{
  "positions": "rope",
  "qk_norm": false,
  "tie_word_embeddings": false,
  "parallel_block": false,
  "train_tokens": 146400000
}
Each number is 50 + 15 x the weight over its row's rms, rounded and kept within 0 to 99. Layers, rows and columns count from 0. The size before them is the row's rms in percent of the matrix's.

# o: layer 6 attention output (transposed), 96x96, rms 0.0829, rows 42-58, columns 0-95
# v: layer 6 attention value, 96x96, rms 0.0674, rows 43-58, columns 0-95
o42 096:47 32 73 31 49 76 15 52 49 60 64 45 32 40 52 58 82 40 35 64 49 66 50 53 61 60 39 76 88 67 35 61 39 13 46 37 43 50 42 34 56 47 52 54 44 32 31 59 60 44 71 51 30 65 48 19 60 39 47 46 64 42 41 37 30 60 53 40 72 37 25 35 34 58 34 59 71 42 48 45 22 60 44 47 41 46 23 50 44 62 46 80 46 54 39 77
v43 090:29 88 64 50 53 31 52 48 29 33 55 31 31 51 48 45 52 47 36 73 60 28 60 39 63 38 35 23 63 70 57 48 42 95 43 77 63 65 40 21 25 65 49 44 42 63 51 39 51 63 51 70 51 39 59 47 22 54 56 59 50 35 27 21 59 73 46 50 74 70 61 52 51 47 55 55 49 75 44 36 42 34 43 46 75 58 57 47 62 54 72 32 42 54 61 73
o43 088:60 38 31 62 34 80 59 33 42 49 58 67 59 73 40 50 41 43 48 52 27 44 46 28 49 52 52 28 58 47 44 16 18 40 40 46 65 50 70 29 50 44 37 39 56 50 40 54 73 46 72 36 41 33 47 27 37 23 33 53 56 59 84 48 60 24 54 44 98 67 28 52 34 53 40 35 50 41 46 55 44 60 66 63 36 43 34 49 58 50 52 89 50 72 60 47
v44 085:51 29 54 73 36 54 50 47 61 47 73 51 61 58 53 53 39 54 53 37 34 65 42 73 63 53 50 63 70 20 72 52 40 60 77 36 66 55 51 47 44 51 35 53 43 53 71 53 30 51 66 48 37 52 75 30 76 66 67 60 71 56 43 21 49 31 48 46 44 76 47 56 69 22 34 66 18 31 87 71 71 59 58 72 70 45 54 33 49 81 59 43 59 53 40 63
o44 079:11 66 15 36 14 48 53 58 26 39 37 49 62 22 36 68 35 36 62 42 61 66 49 37 52 39 49 50 48 37 47 48 19 66 50 62 68 50 55 43 49 67 21 42 72 66 47 60 58 61 41 49 46 56 70 41 63 35 33 71 40 51 34 45 52 34 27 41 45 50 49 34 64 43 88 56 47 35 34 57 32 48 43 29 59 42 65 46 33 41 48 43 46 20 44 16
v45 094:42 67 51 62 46 53 61 58 74 57 55 47 35 30 44 53 54 43 56 55 31 29 46 90 56 50 72 46 52 64 55 66 47 51 44 29 33 51 49 75 28 23 61 52 28 84 49 26 34 60 54 43 49 54 74 31 38 48 30 68 67 38 81 32 72 69 63 49 60 49 47 46 63 33 66 34 46 71 50 67 37 16 51 56 44 44 36 25 52 58 36 53 64 19 71 58
o45 096:50 53 41 58 29 59 39 51 46 95 33 53 61 27 56 72 57 53 48 80 55 39 69 78 69 24 61 42 65 40 41 53 59 38 56 46 65 28 30 44 37 62 57 47 50 43 50 46 51 56 38 75 51 58 26 72 57 63 57 35 55 27 33 47 65 42 33 66 28 52 59 55 75 33 29 48 74 67 75 64 65 34 65 60 59 16 65 66 48 24 44 40 69 56 51 53
v46 097:72 66 62 40 71 26 55 47 57 74 67 53 29 32 18 70 39 51 51 58 68 28 62 31 24 43 40 70 45 46 27 60 38 36 59 56 81 76 63 31 48 69 58 57 66 52 54 42 31 60 83 59 40 29 62 47 43 67 47 38 36 56 54 55 45 34 34 14 70 46 30 65 40 29 34 65 48 64 60 64 52 61 46 52 48 49 59 32 69 60 50 39 40 68 63 71
o46 093:44 39 53 49 49 64 59 20 51 35 47 59 63 42 42 37 56 20 61 53 51 35 59 47 68 36 37 45 38 33 72 54 52 35 73 80 46 47 63 46 72 55 32 52 45 64 29 82 43 49 71 18 46 32 50 69 31 17 55 69 56 39 42 47 33 67 62 45 44 43 49 49 50 66 78 77 69 51 51 55 52 40 66 16 84 40 38 53 21 55 33 51 69 54 47 68
v47 102:73 66 50 48 56 48 72 80 38 50 57 40 37 66 44 39 28 23 60 80 53 59 53 72 36 63 52 67 61 39 42 56 41 26 29 84 59 64 55 48 58 48 47 66 34 23 44 42 58 69 20 33 52 49 24 46 54 30 89 70 44 31 62 55 24 36 51 43 38 41 65 59 33 69 26 44 40 62 48 49 57 52 31 57 69 41 61 39 66 48 36 22 44 53 43 37
o47 100:83 21 51 56 65 29 04 50 56 41 49 42 36 23 51 61 30 71 79 55 37 61 52 38 76 48 28 63 44 48 57 62 64 53 80 66 59 57 40 51 47 40 85 48 59 76 34 39 60 58 41 32 55 64 48 43 52 30 60 45 41 48 35 53 63 44 48 41 16 39 60 63 63 59 64 45 45 58 37 60 74 33 53 46 29 63 28 61 31 76 34 54 61 48 49 42
v48 101:51 61 36 67 49 54 61 55 57 29 45 52 43 76 33 37 70 35 50 33 62 58 50 41 55 94 51 43 65 15 68 57 21 43 53 83 60 20 57 62 51 77 41 66 46 80 55 31 25 64 63 38 37 63 66 54 40 26 53 39 36 55 58 45 67 61 61 41 52 73 50 34 76 32 42 66 41 39 53 45 51 62 18 59 63 41 35 66 42 54 42 38 54 67 33 51
o48 090:67 48 50 55 31 84 49 55 62 66 68 32 80 53 49 49 58 90 38 78 62 47 40 38 43 48 63 47 47 58 48 46 64 55 41 30 29 78 41 47 39 47 50 51 33 46 53 16 44 39 43 37 63 32 36 30 52 61 83 73 68 75 54 34 44 66 56 48 43 50 58 24 37 51 66 61 70 53 28 47 38 59 68 55 43 37 59 54 52 87 43 69 38 31 63 71
v49 096:25 32 64 39 41 68 27 50 43 23 58 45 64 40 63 32 49 36 68 52 63 54 46 46 61 61 35 67 32 50 48 18 13 36 66 80 45 61 35 53 62 75 30 63 80 57 43 51 53 48 55 35 75 52 28 40 43 51 65 64 49 53 63 60 67 26 35 56 78 58 58 43 60 30 40 59 44 33 68 32 40 59 42 28 42 63 43 27 53 37 24 32 54 65 71 54
o49 093:69 37 39 41 52 45 58 26 64 74 56 56 65 75 58 37 32 72 20 48 37 24 62 64 48 73 61 43 53 69 55 46 39 61 49 51 72 66 76 39 50 55 24 56 41 35 39 40 37 60 37 62 44 71 37 30 42 66 27 39 38 65 53 30 43 25 76 43 41 73 50 64 50 44 30 44 23 37 24 69 66 58 64 26 55 59 49 50 59 83 54 60 39 53 27 55
v50 087:63 71 42 32 38 61 57 42 43 33 65 38 45 71 60 46 69 41 50 73 29 24 64 36 70 34 82 58 71 33 50 60 35 53 69 35 79 42 61 60 61 69 77 49 50 75 72 51 69 50 51 45 69 51 20 68 56 47 42 39 73 58 62 34 39 54 63 29 73 65 28 58 57 62 60 61 40 70 20 51 53 58 47 52 37 40 73 38 54 25 36 54 55 49 74 46
o50 089:53 52 20 41 59 60 63 59 80 45 53 44 17 70 44 63 79 35 74 31 34 27 67 53 34 37 31 69 80 58 23 46 37 28 71 62 46 55 59 43 30 36 37 52 59 55 52 51 53 50 34 44 45 34 20 60 55 53 35 55 61 28 22 54 69 41 65 52 59 41 79 33 58 52 49 45 68 56 75 42 56 44 64 50 65 53 43 90 53 42 54 44 74 44 56 57
v51 101:74 58 84 59 61 56 36 50 40 37 51 52 46 70 28 44 48 74 32 50 38 66 20 32 42 54 44 43 83 46 24 31 31 55 49 65 53 46 37 41 34 44 41 31 36 37 49 64 61 36 50 19 46 43 55 55 75 48 54 55 61 30 57 59 76 54 25 53 65 64 52 34 48 34 53 34 39 37 49 34 67 35 29 33 83 27 72 24 61 64 40 78 46 57 49 39
o51 096:52 29 40 45 19 60 69 38 13 49 31 74 47 39 43 58 67 35 43 31 37 79 58 59 40 60 56 32 62 51 50 48 39 42 64 76 38 48 37 45 49 36 49 80 36 66 51 52 46 63 76 81 65 51 42 62 46 66 63 51 28 51 60 52 39 48 87 44 65 65 80 67 58 43 36 68 57 62 17 33 45 36 72 47 40 52 39 30 37 35 44 54 38 45 59 73
v52 092:52 35 44 42 62 45 42 51 31 42 60 73 50 33 39 67 45 74 49 82 38 47 30 62 26 50 35 40 72 51 58 54 48 61 57 60 59 60 47 29 64 64 63 69 54 76 65 45 59 49 52 53 46 39 41 70 67 65 59 57 41 58 44 74 41 51 56 36 53 58 44 32 74 53 82 66 29 33 25 60 22 55 92 28 55 79 73 60 54 26 48 30 79 58 50 61
o52 089:78 55 59 61 42 46 44 59 63 78 48 75 33 33 35 55 84 08 42 56 72 54 08 50 67 49 41 44 61 34 53 36 46 54 39 67 43 12 69 48 54 40 56 67 51 62 47 25 42 54 54 64 52 32 59 24 63 64 50 55 41 68 78 18 47 58 61 48 73 54 54 46 66 52 75 65 60 66 32 38 35 70 43 36 43 36 54 51 58 43 61 56 51 56 55 58
v53 097:53 43 61 38 46 44 62 68 56 43 54 40 50 57 65 44 45 76 62 64 66 58 80 56 44 71 38 33 74 24 36 52 52 76 43 54 61 39 27 72 75 43 47 51 71 45 35 76 74 61 69 56 45 85 55 37 74 42 53 27 34 63 59 25 57 35 50 55 47 65 58 45 27 47 73 47 31 45 25 77 44 54 40 66 26 58 49 45 60 42 55 30 84 56 60 63
o53 103:61 70 41 49 75 33 36 45 32 58 59 36 58 39 72 39 68 45 42 48 62 60 59 70 37 66 59 36 61 54 17 41 57 44 59 58 00 58 62 57 33 43 30 26 49 64 65 42 49 59 77 45 31 31 55 25 40 52 56 70 74 59 14 43 31 31 84 72 50 62 61 48 74 62 52 48 42 41 30 71 41 52 44 41 44 52 61 42 47 64 39 59 33 56 43 50
v54 085:48 53 38 54 76 60 73 32 73 53 56 28 38 18 54 08 34 58 55 21 67 75 36 59 48 37 40 48 41 30 37 78 33 61 46 38 61 55 68 60 50 49 27 33 71 68 41 47 71 42 61 37 43 74 55 43 41 45 45 54 30 66 52 33 47 43 36 75 51 53 57 43 40 58 35 75 53 45 46 38 69 66 43 28 62 70 58 63 37 29 67 30 58 22 50 59
o54 081:34 54 44 67 38 26 41 60 24 86 68 28 51 60 36 35 32 52 41 48 66 30 85 48 70 58 38 80 48 72 49 21 41 36 41 26 57 37 59 53 43 29 53 58 63 46 30 59 28 43 68 57 70 38 55 51 49 37 47 55 51 71 60 48 29 59 52 42 38 56 57 62 54 31 78 38 54 40 57 50 25 75 71 68 35 55 65 41 30 68 55 68 51 46 80 55
v55 095:54 36 47 52 42 67 33 14 43 29 23 40 31 89 36 67 40 77 49 26 41 44 45 59 62 62 46 54 59 30 49 51 44 41 73 79 67 50 45 53 65 43 59 67 32 36 53 45 11 45 48 39 27 58 69 50 45 37 37 62 63 66 34 53 33 25 63 74 51 43 56 43 37 44 41 66 52 43 57 66 50 30 33 39 79 66 36 54 57 49 55 71 38 25 33 52
o55 093:78 33 20 49 11 52 79 54 26 62 54 62 43 25 50 40 60 57 53 76 40 68 24 44 33 50 64 52 25 54 58 52 65 83 46 30 43 46 66 46 67 59 50 55 36 51 32 38 51 55 62 74 49 46 53 60 65 42 46 55 52 40 50 43 35 49 52 66 65 58 16 25 82 66 59 59 24 24 41 40 31 47 26 55 31 42 58 42 33 57 51 52 53 52 61 35
v56 098:28 49 56 62 36 55 41 44 30 26 38 62 40 60 40 72 85 51 42 53 61 46 63 13 87 55 35 52 53 64 57 61 70 57 56 40 62 52 46 61 61 59 41 31 81 61 62 80 41 47 65 11 46 46 62 71 66 87 55 43 57 70 44 52 45 58 58 58 41 60 56 47 42 60 24 48 75 57 46 69 47 58 33 36 58 62 33 69 33 47 26 50 55 72 66 46
o56 099:52 63 41 32 38 58 34 44 35 33 54 65 45 51 58 39 66 44 46 51 49 68 55 74 40 56 23 37 53 36 09 53 44 51 47 84 42 62 64 49 51 53 52 68 67 45 19 40 57 28 33 83 47 74 50 56 36 80 68 70 44 43 74 65 56 50 64 59 64 26 52 59 42 54 74 73 54 25 68 61 35 67 42 40 62 60 50 55 36 63 87 23 48 50 53 44
v57 099:67 53 48 62 45 47 58 74 46 55 44 37 64 58 47 46 62 54 59 16 30 80 37 59 44 57 57 70 70 47 44 69 68 56 37 47 31 50 43 47 47 14 77 30 38 46 65 73 47 51 66 62 36 41 42 59 43 25 67 50 50 79 68 58 69 43 52 50 76 53 57 54 40 61 60 69 65 86 66 60 52 71 72 37 73 65 68 57 27 54 42 67 26 37 30 30
o57 090:71 63 60 46 35 60 58 48 75 51 54 72 39 70 30 63 62 47 53 83 86 42 59 61 56 42 57 87 26 52 39 68 59 23 53 75 41 39 28 41 46 55 61 48 56 33 42 54 44 60 70 49 50 77 65 32 67 62 79 39 22 47 52 54 37 54 51 45 23 64 48 73 58 55 47 51 45 26 34 50 35 50 31 42 41 58 82 63 39 68 68 59 40 30 62 42
v58 093:57 67 27 41 68 71 42 49 38 65 44 79 49 72 44 44 27 52 37 75 58 38 76 39 42 48 43 34 63 22 47 37 44 63 76 61 71 39 55 71 28 36 69 62 71 45 42 45 24 29 71 46 64 64 49 55 30 29 55 34 34 47 40 39 62 25 30 59 71 44 36 61 66 64 66 51 37 63 89 63 73 70 51 63 61 61 44 56 42 35 56 42 38 55 55 60
o58 085:34 47 42 64 28 26 42 57 58 41 59 36 31 20 37 50 67 70 47 59 41 38 33 59 37 77 50 48 63 67 46 48 19 60 25 59 42 42 54 57 57 68 46 45 59 35 41 55 42 77 53 40 44 36 53 59 58 19 47 25 81 52 69 51 51 66 82 47 31 59 75 39 68 44 50 43 46 27 27 60 50 61 50 19 32 32 29 20 63 53 35 55 61 28 48 59